From a checkpoint of a small transformer trained on Wikipedia: 14 layers, 6 heads of 32.
Each number is 50 + 12 x the weight over its row's rms, rounded and kept within 0 to 99. Layers, rows and columns count from 0. The size before them is the row's rms in percent of the matrix's.

# layer 5 MLP up, 768x192, rms 0.116, rows 24-49, columns 0-63
096:62 52 57 41 53 52 28 70 65 49 52 58 59 62 15 58 44 55 48 53 46 53 41 52 38 43 51 54 48 51 51 45 60 46 44 58 28 77 48 56 53 63 47 50 62 44 67 51 53 46 60 57 26 65 54 31 33 68 28 31 63 59 67 65
097:56 63 55 40 63 51 53 54 50 38 60 55 49 30 48 47 36 53 31 63 65 54 39 63 67 45 37 32 33 69 55 59 66 47 41 63 35 46 44 46 48 57 70 54 56 31 61 43 42 64 62 56 59 45 33 37 64 45 40 35 55 63 32 45
109:58 54 62 55 57 25 41 55 39 38 45 61 41 47 58 60 41 45 63 50 59 52 52 43 43 58 57 36 46 52 63 58 70 51 76 41 69 48 89 53 51 54 52 53 54 60 39 41 28 28 44 45 32 47 55 49 48 45 51 35 39 69 89 49
109:42 73 77 48 73 30 70 48 48 40 65 49 52 64 56 47 56 40 50 45 42 76 53 45 43 38 41 66 34 55 50 63 45 47 61 33 52 62 53 62 55 50 58 39 51 50 56 70 50 45 43 37 50 56 66 37 42 59 90 60 55 42 28 60
094:50 44 61 51 46 68 49 50 53 63 35 40 60 49 33 52 32 54 67 52 71 28 70 51 53 52 39 23 61 55 47 72 34 35 62 44 40 47 62 70 41 56 61 57 46 45 73 59 52 58 39 58 64 42 52 47 16 33 28 46 61 76 62 58
095:48 49 56 64 55 61 47 41 52 39 72 45 42 53 55 42 72 50 61 44 59 71 51 66 76 46 54 39 52 57 44 69 71 46 73 80 60 11 69 76 56 62 53 42 67 32 53 37 61 58 60 59 54 47 60 44 38 59 51 53 53 69 50 44
093:48 34 40 29 54 59 39 40 31 71 65 65 68 31 31 28 48 40 63 33 71 45 43 53 63 31 47 49 59 39 40 50 32 43 36 47 32 28 38 36 48 34 33 41 62 58 53 43 54 46 66 37 39 74 49 59 63 55 41 40 67 51 66 67
092:51 48 71 63 56 51 66 43 49 65 43 39 51 32 48 60 56 52 50 36 31 52 35 49 38 35 64 74 36 56 47 53 31 50 49 33 54 42 40 56 52 32 67 51 46 36 57 40 39 68 48 60 52 42 72 56 57 57 47 66 37 57 60 61
099:23 70 59 50 48 56 18 41 43 64 36 37 71 63 50 62 32 22 56 63 57 50 30 60 40 58 50 58 55 52 41 73 43 41 59 37 34 47 28 39 54 48 37 57 36 39 35 55 56 31 48 61 53 38 44 60 52 47 46 64 48 51 65 54
108:46 49 42 51 36 36 59 55 32 52 52 63 53 62 52 60 35 59 60 67 50 53 57 56 52 60 34 49 64 53 41 76 38 58 51 57 56 33 35 67 42 24 44 34 48 35 64 39 55 54 46 34 47 40 57 51 58 47 51 61 35 46 44 80
099:50 43 51 60 53 34 49 51 50 53 50 53 29 57 44 47 67 30 43 45 63 47 46 72 50 39 41 55 53 61 43 56 40 48 33 26 53 53 42 26 23 46 36 45 52 31 41 48 60 48 71 41 52 34 48 71 41 29 27 54 55 47 51 42
097:55 48 44 52 62 45 30 36 40 46 49 46 53 22 52 38 64 43 42 43 37 53 43 63 54 70 42 60 68 64 62 51 50 53 38 58 60 34 54 47 73 64 58 76 60 60 45 57 78 51 48 44 62 66 37 50 38 63 52 33 34 50 31 52
100:43 58 31 35 34 64 39 63 13 46 59 54 23 47 69 56 64 47 53 41 35 56 39 72 55 57 49 53 62 31 62 46 61 78 48 41 53 46 44 49 35 58 54 76 44 65 37 39 71 32 71 50 64 58 67 52 48 39 55 44 43 51 56 48
101:60 49 30 66 44 50 55 61 41 34 49 60 48 50 62 59 44 63 36 56 76 45 48 54 48 37 62 40 26 44 43 62 24 38 73 36 44 37 49 37 34 23 36 48 58 49 47 49 59 58 65 34 62 80 54 63 62 48 41 42 48 42 44 75
119:56 51 71 29 67 58 47 41 62 64 45 36 36 53 43 38 40 58 47 81 50 47 16 59 48 48 42 57 40 42 58 39 39 60 57 47 54 46 50 43 39 40 50 39 63 48 49 40 37 37 47 18 75 69 53 55 45 47 43 44 41 42 56 53
099:61 57 38 67 75 52 73 46 42 73 51 75 49 47 68 41 44 51 51 60 54 61 53 77 72 63 46 51 53 38 50 35 56 47 44 50 51 53 34 51 82 26 51 60 46 63 50 47 47 42 48 72 53 51 36 59 46 51 46 66 48 52 58 54
104:60 48 18 31 45 44 51 59 60 48 37 38 58 20 54 65 63 31 38 54 50 73 38 42 42 51 40 48 44 44 55 57 45 38 42 37 41 51 60 54 42 40 36 54 56 65 39 38 63 50 83 63 58 64 39 40 71 64 57 36 48 53 54 69
103:44 46 38 43 54 52 57 57 52 46 75 59 79 41 67 63 54 44 44 49 43 54 61 47 63 55 70 40 43 75 48 35 64 43 48 58 47 27 63 58 39 66 34 24 45 41 29 48 72 47 53 67 54 42 46 62 54 54 53 38 58 41 40 59
101:60 39 33 36 33 45 49 43 34 41 63 46 55 43 27 42 47 76 53 49 65 67 46 64 57 37 61 29 65 50 35 45 67 52 56 50 57 28 59 46 70 49 42 72 39 51 58 61 33 33 31 42 52 60 37 83 40 48 51 61 39 51 71 58
094:53 53 36 72 60 46 22 57 49 60 45 47 37 47 37 40 39 74 63 66 45 46 56 68 44 50 66 43 52 48 36 40 50 44 65 56 52 76 62 52 33 50 46 40 55 39 42 50 45 33 51 52 33 53 56 58 36 74 67 39 45 45 37 54
101:67 29 51 50 40 49 42 54 40 61 53 45 43 73 75 27 39 60 41 56 47 40 40 49 30 60 51 31 62 60 50 70 48 59 56 52 38 77 46 26 71 32 58 43 66 63 34 52 50 51 40 34 23 44 67 46 42 35 47 57 53 52 49 57
108:49 41 65 44 27 59 48 41 67 42 76 67 39 49 52 56 63 54 42 59 56 33 34 53 29 49 65 49 44 41 53 32 72 50 50 38 16 64 40 51 53 46 62 47 27 57 56 37 49 46 44 54 36 44 52 45 51 50 21 37 58 65 58 33
098:28 55 39 60 40 48 46 31 42 44 64 53 49 43 46 86 48 33 52 50 31 49 50 55 61 53 34 61 46 58 54 55 24 47 66 51 47 56 62 52 41 20 56 59 45 51 71 58 55 40 42 39 75 59 60 51 47 51 50 31 37 53 60 54
097:43 52 47 59 41 75 42 39 47 71 40 68 50 26 32 27 63 62 47 63 58 41 38 47 55 43 50 60 44 52 48 59 66 32 47 46 30 60 47 49 42 43 48 63 46 71 47 43 46 46 58 52 57 61 53 55 72 45 46 56 52 66 54 82
096:50 73 45 54 33 39 50 33 45 41 45 53 52 54 56 44 26 56 39 39 28 49 34 62 66 67 59 52 33 50 29 49 52 44 38 20 31 57 66 50 64 39 37 44 57 45 59 47 52 47 46 38 35 62 52 62 35 70 48 49 63 40 35 41
109:50 51 54 38 55 36 43 41 26 42 40 36 65 23 28 57 59 21 53 75 63 26 51 69 55 47 42 42 43 50 51 48 30 55 53 44 50 45 41 58 54 49 60 44 43 57 34 54 59 67 44 55 59 64 59 64 47 42 51 56 65 37 61 52
# layer 5 MLP down (transposed), 768x192, rms 0.12, rows 24-48, columns 0-63
102:55 58 39 63 59 30 47 50 47 49 50 37 55 30 42 48 51 35 59 65 62 38 15 49 38 67 69 72 35 51 50 53 51 52 33 49 54 54 56 55 79 61 47 63 57 27 68 33 52 49 50 63 52 67 39 46 36 48 44 36 68 40 52 60
095:77 47 57 39 62 48 67 59 37 66 37 37 26 40 49 38 65 17 52 41 41 62 43 60 46 52 49 73 46 48 47 62 42 39 42 27 48 66 39 39 58 31 38 50 46 44 36 55 61 60 33 47 51 46 51 55 57 36 55 39 77 64 70 41
089:56 66 61 54 43 40 59 66 48 73 72 53 43 64 50 50 61 55 57 45 53 59 44 24 63 45 52 59 55 57 48 53 48 55 43 46 62 61 53 70 56 46 33 53 72 59 16 41 61 42 41 50 61 57 50 56 76 64 45 26 51 78 48 63
109:35 59 34 49 56 64 19 44 51 62 41 51 62 48 54 73 31 59 47 41 48 53 49 43 70 66 56 48 51 41 68 53 79 57 46 57 49 44 50 38 77 42 43 58 29 50 35 28 57 56 41 57 19 47 19 52 44 38 37 50 57 50 57 46
096:29 64 53 35 66 44 26 48 64 53 36 50 54 62 43 39 37 42 46 55 74 48 49 49 58 35 36 44 61 34 70 41 40 33 53 35 62 40 22 47 42 52 46 42 62 59 42 54 53 46 26 51 58 31 43 39 42 49 25 48 37 52 33 67
100:39 56 49 49 44 49 40 49 49 63 53 45 36 48 49 35 52 44 56 64 76 58 48 38 49 58 63 59 51 43 34 43 49 38 34 57 57 57 74 77 61 50 69 39 75 44 37 40 63 61 31 35 70 75 47 52 40 51 68 56 30 53 46 46
091:61 65 41 47 56 42 66 81 41 60 58 63 58 52 37 38 55 57 81 54 59 55 51 61 82 35 68 54 46 53 59 37 57 64 39 37 51 47 64 50 49 28 53 51 39 39 31 41 46 54 27 57 42 58 57 59 58 55 69 41 63 64 49 44
094:46 37 74 50 39 44 62 64 51 63 50 54 58 59 52 39 41 62 61 57 43 73 28 34 46 53 27 72 42 55 35 27 14 57 31 31 59 37 42 51 40 59 68 39 46 52 59 60 38 70 48 74 48 60 56 64 43 50 59 40 29 63 59 56
099:39 68 67 59 66 67 53 66 45 65 55 67 54 57 68 63 25 48 40 57 46 53 30 54 37 47 63 61 48 50 52 21 69 59 68 50 38 55 29 35 56 50 53 62 45 56 33 69 43 23 43 45 41 36 53 47 22 52 39 54 43 45 52 62
115:31 52 36 38 40 52 23 57 39 71 30 49 55 38 48 37 59 51 63 48 64 37 61 59 49 44 68 48 81 55 59 48 70 43 63 51 29 54 39 65 39 43 48 47 41 87 63 55 50 73 49 61 69 59 44 41 61 45 25 48 53 60 44 61
096:50 70 36 68 44 44 50 38 55 55 58 50 65 63 54 53 62 64 57 62 61 54 46 34 50 67 55 45 60 36 46 34 51 53 36 40 52 64 64 55 48 52 45 83 34 59 38 58 44 52 50 45 65 59 49 19 35 46 62 42 35 68 48 39
100:71 64 61 42 44 72 41 46 81 51 36 73 41 43 45 40 30 51 33 37 87 57 55 70 38 48 41 29 58 29 40 40 46 53 61 31 74 53 35 58 55 52 40 48 31 61 30 45 35 50 34 45 49 44 53 50 53 65 41 60 74 38 50 46
099:43 37 19 50 49 37 51 57 31 78 47 68 50 55 61 34 33 26 57 46 62 52 40 59 46 57 57 45 37 39 50 46 56 57 54 42 39 69 68 38 61 66 53 45 31 58 41 40 51 43 48 20 42 69 64 46 66 44 44 48 50 33 59 59
092:46 49 47 57 63 33 48 53 66 50 64 67 45 55 47 70 51 28 56 36 48 49 67 61 46 53 50 53 35 53 46 40 58 69 62 62 35 61 74 32 67 62 55 66 51 42 76 46 55 67 44 58 54 46 38 42 59 35 43 55 51 39 49 38
118:78 57 56 49 55 45 44 52 71 58 54 51 59 55 30 44 37 55 47 62 63 36 59 43 43 52 38 30 35 56 50 41 65 66 68 37 38 40 37 46 48 54 73 43 53 59 61 42 47 54 54 15 58 55 38 56 51 51 70 58 58 50 61 52
102:44 42 30 38 64 55 59 54 48 35 46 67 50 42 50 68 45 48 50 47 51 73 50 14 46 51 55 61 54 25 61 64 51 33 47 56 48 65 42 64 50 38 62 56 56 56 31 35 24 54 34 38 48 53 54 64 54 67 52 60 61 38 45 16
102:43 59 67 66 69 49 38 48 36 64 54 65 42 38 50 57 73 59 55 56 50 37 56 67 50 53 16 44 35 51 57 42 54 30 57 42 54 39 61 62 62 46 47 63 63 57 48 17 50 35 54 74 45 28 55 57 86 37 34 78 53 18 65 59
101:80 65 33 42 20 67 24 70 46 49 45 40 26 20 55 37 46 55 44 51 58 43 54 48 47 61 41 62 53 53 39 55 50 61 31 48 48 69 44 45 39 41 45 34 57 63 31 40 56 69 58 43 47 29 57 57 56 42 54 51 46 59 54 65
092:63 43 64 63 62 49 37 54 38 61 50 52 45 57 50 51 45 44 27 48 59 46 52 34 27 42 57 47 73 59 56 43 51 49 70 50 35 54 52 49 48 59 62 40 54 64 66 39 64 79 33 70 55 43 52 33 52 44 64 41 41 62 63 53
091:43 34 71 55 28 45 64 65 50 41 39 36 33 63 56 50 66 67 30 25 16 62 45 53 55 48 43 61 51 37 43 41 62 73 54 35 58 42 42 48 43 62 49 59 58 40 67 51 76 69 56 68 45 57 35 64 52 56 31 56 63 57 58 73
100:47 37 62 60 57 56 49 62 54 61 56 59 42 66 36 36 47 56 43 74 34 48 56 48 33 36 44 58 30 46 63 47 67 42 53 56 49 46 53 84 55 47 84 40 23 46 50 53 54 52 52 30 37 51 47 42 65 46 21 57 35 43 65 46
119:55 39 51 28 63 22 52 58 36 57 40 39 55 59 38 33 42 57 49 45 46 35 34 42 58 47 49 61 41 77 37 34 64 43 31 42 54 58 61 73 57 36 54 47 55 52 55 66 46 36 50 46 43 61 70 40 41 43 62 69 43 72 55 27
108:57 75 55 47 49 42 20 61 54 65 49 50 52 63 41 52 58 85 51 56 56 67 62 39 53 65 61 70 56 51 76 23 46 47 49 55 52 43 55 53 48 40 38 63 64 51 68 47 60 39 57 28 49 47 54 40 52 58 67 39 51 58 65 60
099:28 63 42 50 56 19 81 78 40 53 57 45 51 31 55 57 53 35 60 39 41 70 38 47 26 53 40 36 50 50 59 42 63 41 52 49 57 51 50 41 44 16 52 64 47 64 36 63 63 48 49 71 60 53 57 51 23 37 43 56 53 56 52 45
103:31 69 52 36 56 61 47 62 37 38 52 56 44 62 49 40 45 35 54 57 43 54 42 44 71 53 63 48 62 38 55 46 51 42 58 63 67 36 52 51 56 44 40 43 52 41 51 34 73 49 58 58 41 62 52 39 54 66 41 36 42 61 43 32